config.toml
n_layer = 12
d_model = 224
n_head = 7
n_kv_head = 7
head_dim = 32
d_mlp = 896
vocab_size = 512
activation = "gelu"
norm = "layernorm"
norm_place = "pre"
norm_eps = 1e-06
positions = "learned"
qk_norm = true
attn_scale = 0.177
bias = "none"
tie_embeddings = true
parallel_block = false
init = "uniform"
init_std_qkv = 0.045
init_std_o = 0.0
init_std_up = 0.045
init_std_down = 0.0
optimizer = "soap_variant"
lr = 0.00479
beta1 = 0.95
beta2 = 0.95
weight_decay = 0.082
lr_head = 0.00671
warmup_steps = 36
schedule = "wsd"
decay_fraction = 0.94
decay_shape = "pow"
final_lr_fraction = 0.0
batch_tokens = 32768
seq_len = 1024
doc_mask = true
train_tokens = 161100000
steps = 4917
dataset = "wikipedia_en"
Each number is 128 + 32 x the weight over its row's rms, rounded and kept within 0 to 255. Layers, rows and columns count from 0. Numbers have three digits each. The size before them is the row's rms in percent of the matrix's.

# layer 3 attention query, 224x224, rms 0.166, rows 181-191, columns 112-223
105:115131140093141153149098109157124161102087109143158102111118102146214065143156091164143110173183094112150140125125136125122141148156119098175164101082129162124130087193112120094209150079168153131100117109138165112082128106136124122203117058255148134161177135121080090128133110162139109146156099139120129123160138090130124136087099118083
103:110170108117158069063082172199131102106117138117154132157149119055152160133140166151082179165142142187109158091093091121140094215102143107106076127169155126119090148146104150083163095121141151081080115183103112146141164123065123171177114147138110141117148110120133092094208114146144087082126070113114127157167110133104121142142098118063
084:193086149124101122095085102067147127118150075118151174123130107059173135113123121141045158158146134209084133163163144114149137104084212084114104056100124139101147106097214139110160121097086123140120187085063153113121092110096139085153090140111125114086156167175125127109103090070143180129090072115149107108159115121140110154115105110086
102:101166156179106133150111176136136145083114114172121172179126103103102101119121167081112185159149106104158115132097104080196082140151124136160136147135119126134169127085125104150152115121110128128174157161105105147190134120107090109117156182151136093106091209129094047116096143113153125154090117137143153084091125147123132107116096130153
096:122090224089107101098126116080108075189141118072088090137194140133189115087145081140117072109137136102164114138140136154142141118105106093112160128122122154081112146171101022138138087152108090118118132101094105129116116117136145082163148159180083101087116087069111145107137106170144189108167194187121123123145073106198070135111115132123
100:135148107155101117141152124093143056167167124169107137137104086145136116161084154105109134095151166094097159136045118158114125109129191179174096192168094120091132120110098146157119154152120102145096106136116097084130127151148124125136100066107144142171171090133036098199165154102187211093144092066118049139156167118115163068130149066094
100:162111109063161091105108189081147142082166093140148184195067104077156090091087143149098152164121158063173075177150090105100146073119090150149155161059137150078134132148144146084096124129091074128142070103180144163122139127137097131120127154163068159055159180129144065106111129140100122135120221132152151161151169126122159121110117112133
092:120083122137163123046162159136096153130152138097148118148101107197112159151074152109107149094141085151138076106113125119139163120163094145172056130140173144078151116149124147171092159093127184128130192114045160148181098139119147152150148142112119142146107128116068075113069140168167107132119162152151132118113157134167127126146178136148
100:106119099153139138163109149131142136072150112148155181172100192148179191114118157089118147129091116188169148119094067150096094090128092089091137101137130087100124063131135112109174096173102095146108153094125126124115125142064106141116083118171131131151065118156108114099132135122152152093143161125119151122169083150173126097138114106100
101:085084145125080161084116126162165159164091118098117085141092183151115102156169115131141148128094089069132162153140123188147160136154168100131118173172159129105131120169152076154134147112040169142116125093210131174140097164148160072109122111099120079111120140149075114143144161097097116123152173098146126111186147185141131156097163180112
096:105135111122121154167114202114103110109079137150138167097112156109172114041106075133136133106196159132140143090076110181132104139081158189114136151166113124175094190110069122104109141126104159169073170131161070117126158085147155116140125117158112116074159130152185135135184118134132118085146133156119164167061132110126076163109095152133
# layer 3 attention key, 224x224, rms 0.158, rows 181-191, columns 112-223
100:115160117058093175139100134126111164087174155154114145126137146128102228109043082163143149095161118111118072153126091166055124133110123090178149152080091133076144169116088133154161150097132138157110129117120106142109167116122094110157111141190139117093155151122115128157154111084126114209159113114131104147150118095101151125122140175126
102:086190135165104101114166140163140120179102069140106150086097159093130061168194146091122136112144135135149138122108141186114107205086139197115176173083134178187135116084158100149121171097091141137133118193150099167143161098120155147075148105117129081095090082165155173139078178153094127133158089106176104120111101155141092143136149107129
081:087132103166099152166162119110058137184120154070150125111128061117138106088064085226103142095164074121133134071110183178132097152085168094161161195095127165127151075094127159078140149148143077115100212095109135107224166114136142127117096088140111084071116129189151143105109110109094183108097112112104121114107160152177093146148080128094
103:116140079134188142169113164153178106182099155137103133026183125173105094090127149134126128199123138084150168102138097088125165118115109112122094103101203127130143101158125094182054125146131096039119126074150132065160091090135098110118144146141122093110109167109071081056111109105163110165171110154053132134102082146072069153143145097115
105:142117141045120100154143091109117146105159145148067141098141187105087113100124139147148086169113114078134089150148134149114100118088144109115076149164134150137190156123081105020132109121158079108112119121060132148085187115128143147128135148239116162154106147140152192168101147142116128075149148060156147131133077097189116143102157129162
106:138082128175176117140163118126107075087144080113151146164108106120173131085123136200136120097091118098105154148119137152125140143102155198103131143105126127174113058101113099121103130133084133121144094112106079154192194148122094144099041114149098132086176129097173111174138117127176118125127142096159141138105123199097153082123150102087
106:105182125119100093158113081177085127123132076130161141119088171096153066089132113128123130189058150088147115111135066142120137161110143132190132142144133105097127174114124139094111093180176107082073080126113141084151136172133079158152101081153098119119123168104104141097143076129115168120132181183088087156166130161132076075158116160066
086:109151113076159128097168137132143119149098108110100099092157152198070089092140119056128139076124092128136153126109138187158135166175142119154118087161149088136092194101126182124155121144122172110152166161169099112105095142144137201151111123138133207110120113115066152135085125133106098131159097183113116141128106120098094143121073110126
094:112111129116160153167148174142129158137066198142107118077098147102120153102113208146079124118113161155142118176134145176098136120110152159133145088139097119112072158092127194157158188089137130132075166072179150158068166100098138060132057104153161083170091117149114093168133025097118129136137167104159134102088128116147139140079100085120
100:140132111101093155076142149164116167124102161091111126143073163212174164163160133106209069106152135151145130130135088121116178119123126146079141114150172058114092140102153154147127147125072152166116113118106111094143128116155097137124118175099130159100119129115120187160147097119115117086172111116113127125188225137194096123120085146138
090:081137108142080145087107106119117167133117142117117086113141149067190128145154096127096147101123124141118155120115107128102132158145127177110166127201180135110076123174127167175155154176153184192073153178160120123142147081162132128170126190152065160122075155102137123127185133170111064093099152124106134173135128132101100167111108071114
# layer 3 attention value, 224x224, rms 0.154, rows 160-177, columns 112-223
103:115107095111075121098144149120084132099064091098056147169158124137119082134092111122178149120095136170163170065161160137105163186130107104178084134135135102135115104198098098137130150142089162114119122126122138113165085129059210153167120154114168140177151161071121124112109157096154123117167172180136108105148162183139115125114156101145
102:097135164075064190144089123171156085100076047174134075130124151120152124117144115170103116092159178117154095094115098142122123144159167048096120149108174091088109078131121179125120166111067119153135115087145091165099142127073115120124099105132143111108139093182116121148136129206151130076061177143137099144135141149149178127123136080115
094:127102152099140142168145155095134130151140168155151161174068118062147152183156171155110140142094073131153201120140141138094076234160185142116159090128061132117101118154104107104131105091121128154097091134170150139202068092128148135153186143152118086175180143175065150145082132118102125109167154105116121094075073130145137147155125170130
102:157133169143153195098130214127146068101212089097140115166150095176175163159121109122099083154113154125086131132096174152101108143153069136173092114154127143164153110084133135136151118143157115137179087152124158081082211120083162104124161111149106108116112146088164124114128122098172138060154122120134110181121146135117063107118099120105
104:176121194156124101117147160142115100168078175150124073048143155130106146139149138121161092133151099148128084117104110100081063117147147151098135158154132169121112116183136172099123156127169149128120169140150105176131118135106167180113109143135118111121151091166180120154106129164109141106113084138107060172079131146198135119141138120162
108:157104165089167158100170160140133121146158115178123099113102145139135138149128099127100143164143132122101129115106122091134067135117132132153146087112151127171152151122151164150110072136104154120137125118227140054139118174126086053159109106202164142129136153092107143096090094176125162148120127052188084186128165093118125110089072117161
101:132099133084137114143153164147111123102138164086090105169128127110175114105078193164142106156168123147117098157120082131129080126134191126152122125122114139175117088150176125159094154106079085197150108163116119018112097114072161128136096086136184088158099099112113172082136138196080133126089158149078104109129140190143107117076099124184
100:146094121170069120127103106152140123098136117080156149084124069147124188128100178113120103112159124117123142164115123132085172095049171177133166170122151130129102067111066154083150142119083132113191142162085238190155152116149125155147147164111084092137116159104119149150065127134103162125144144100114066114147111107135121079201109098180
104:125157197150178114181112097161079146133151150156121192065137123137126106152117150143105153122075079136151149109106130113176178063108131126099187139104176159080094121209117118112170162111076134127165132155072174124125133160128126062106113119137140129094183134133122190118116140132059113109139165125122153107110116255101115141203142097146
109:161053176141158153122174112068162133107100148109089152166142152118126094145129183083140132128133135146122127081155124137144144094129077136123032156124115136135112071192122103130188170154135102094122116154158174082132128121065113166105148085164093126082116128101096114104145186190142133127093118135125180093109107090149170068117101103107
099:117141116107108156156153112107169153157141115131112134111152117152130098117179121089148129130137121122161111141154168136143121125133173121107133170135117165130126198099112087085132111129148114149123119096182146168045132170141057121121133058109074138192151111152157146142148120069076097105085106112167154163163174153105138130119158128076
091:126097145094144135144108114072100171130127125119115152063160125133130142123144096117069133079060222162145122123126124137194135154095128165169148109093095161152121110142149111121107081127141109180147128110129171107100121145114142152109144187098113157112086103118128114119166095086083196147113152128157096150133156103167098077172125150137
105:119139164141091156130117177161109119103128141119122125084125112142104105078076129074090109155168154106199151170142079073193117103146180112098114141127095122175103091112132112130160117163096080106166181156106070159105107148094142131136136128103092163155103142129132134078113107162171146132133140128172107159111168134101140115099183105140
093:122128177190113094115042115184154084148096149144122101182123128102097134147212094207072151120149139097105142107112113113126106118161137159148093152128122059125129147121154209151082156094171107110093106109158136082130148095142126166048099114138138098130142089107144130106117091060112153086182129102155083143139095102177178117146174179096
103:153180165112133132177170148153126168124154094142179130141170159134126076145124142124167142111121141122127124157060139193114096092120140157165156112073123202180100201106153075161141144117087127127100110145160110192181155159105064173090119152084149074084117147139087071174127102148085104126113137147147139114133148144098131135115119141180
111:135102122171177137152093134149125115164101135120080119190104173134099137145103104117130076132090068139156143107118105152065111068103088072093131151099156152133160176092170162090182127175104132122154092184126117098140081126120196085195138100133121095089110111144016159161108114126137187161169128120170130149178139144145083125135112162062
109:168135140154099144136139065135116064142113126174181105121159102166105169183142146117097109147148051135113150055127147073134101146155046145132145123094058118081124103102148130166124170135121174127144156147175135133112109100123164117145136122186100118178118114127144156172167056165133070107162130130135084153109207118104111107155163136120
092:164117144160117188122157119135121100140143109112055131098150069122112120136152131109072115113142141162088110129141095168121165133129106071076067116147138100150103121139071126216142182153164124134140156122113132118135145106133092154153165114137131088153097116104132162219105091132199200120086094101150136208162064135165139155140060123096
# layer 3 attention output (transposed), 224x224, rms 0.137, rows 160-177, columns 112-223
100:122111144133122128187091135072169125112135130147086159109160113148167111189161148154130110112124129084080131162098140166176083150125165176061187127120135187112150124119129153185086146094166074143153126093167131120091170148204100106081131107152129130123151045171100159148147069166122115182131113041156128147145109112101187157177167193085
099:125116142171220129069167098118117104141168175082185148121126122127134116125131169072200230117110141130108097145104122125123123071078134210180158158124112107121119136140133128140181092153130182138106170154150166129159059182156090151094149118120071160202132151129200106097102130099079183150150122167125142138086117173131135116192152129156
096:187175102096150140125108115099120152078176129120138084079174145156072109108149108150200097096207163159074075130166155161103157043097094115132107157140176128163112177087138134137123187160158130096150099136113110143112109167156130150129062132103126176077096143094139128144178135178175164134124089126114128136184140122132085105112121073115
098:117150088137146103107109136139110135143066144183082146049097107118133126136140151146129135092109077185141115044089104102151136118120153188069139107131118120164103155125164146119157152146113189109092141150169102150167068101203128185134083080065186060118162091112126160089157132147091114148115127173121184078172119095154152200109140160127
113:128080052138158170179168118137159109085113131133157148155124065141170095156079143149142148122091142101144133168106152107129102125135127116150138137144154121138175181134122119154099119146110129087143091099125155092154162144141101135172120111122109157095112196108052128137144149098139143153152141101152211082165124070083134122091105090107
111:166127088136158138126155163125118096140107171102071176189108124077106082156122178173159177108178167162126155176084148163171151125125146137105130186196126166117096123122130123075114192119141149115075126133068138150093080097112175144083131160059087111147074110115119158154096118061116091097144148159095177129103117116114086146158141143112
105:077181136172146168130066122083118160141126140115119099106130097199067135137153130143151130141135146143134151099154098091110171092131110117118137166129114106125140116102157121112157086123120151039061167149086150161082135140172097126119167117157088112105110183136103142151128156066133140151166083066170162140142134113162133112156101121093
108:086222090163162106116118168157137145127166144210126110197155084108147070131120115083116095148063139105190125097138078098180160137156119068134108127152092157148178161130148116155143116139150130158136113119125042077038108087075120118095120103154150167151132108173132112091132175144094109182118150183158190128127148127105150189126104138110
105:133132129130092104098107186147197105126110119106120059220153074130143130059102118086171107099153192138160051111179127139077127238187143094173111185162085150167101164068152128152100126163193157168110166123136155132124141127108130186147157159149123102119097148127116096145132114168169135124121066099140128192114176068076168117132169143083
102:084091106115079085119085149164107122142155095158152139091106098146099138158175098159123142126063158153113085176138159086138148095093163104141173109119108149161168131076168102114114132150134133126097105087120109172160155126204138111157107188044137107181176054148150157108101068106137129156160092104110116129149122136108109189153117140116
108:149115139157112131172088125137136127106100181116134088108147188110111150102144114176168085132162136130123180161087087127139109072116060123138137129113170092132074115130173169104161195126105087120172064098068156080157123124094182110144135207139208105063099128091128101128111111171149151152232146136139103132101071116160184164107093139183
093:134150104108116102109119161192159147152083127107116133160078071136110099125138144100164097114139072027121189116136104141133153141144136093133110144157182091082095156130081121147138133075136124137117089160132102140121157090120142098135122139119137080095082130122108122132073095094136056097185090187134152134131141179096209145147104102101
101:159142110174153149135164108146150120168086114141116115145127162172166136150132166173217105106114076117100141116094180126075088166130073148121152185145156137148101085085175160147124126080138157145066105091158161110125111110153102103145091118180118133149115120138102103138144142071107165128121152114126161131094116096133068142150156114145
097:149154093083158151151189145115096141157115079102159114174096146165130123093089138134165103134114151119143162152079123143116117112107139147117143121112129152146137135162087131108127076131099180107130115139113122150075133136076116070214186167110094163133139125157110096154066128226141125121109124167114156153145163151120097172115099078171
103:109029111145146152152123129158137190152159109147099122104108105089145170091093105157121167148146129111155106125184116097157121112143126160133142177139117056080143064158073161099139107213184088139152142128109153117082118125144106113153100093157089047173091171104136138134147184079169097153140131115115108163118135129117094107089163098137
105:114187145140106129150143145113134104115128108114162178103107046130148137087119134130114175106102148093121104128067134123206152179154115163166105109157091153152110112131111126154127123152139136124145154102128108148110164162148113176133142118098155141122105104119188126123124181130120132105067081136136087160104117037052181147073138109189
107:094086108108109141174121152142102139136173129076118144122096084115160084091157099153127167141120125106122121140141100146159141122056178134106151085149201107135109162148121150078068079134127078135175102138059125113147109137159136099077096084114072135139142142127113085065082121114122160173053133115137142117110049137136111152135133119146
090:119137076107152126104063101094152149140089125095182124140072158154095077160146132128118130151155116108162143149101136087136142120125113167140180139114115117094112107116199107139142104078145114152087103137148169127150062127152098144082090122130138146108134086100121134036128225179091079113233146149129133021123137134085121140122135157128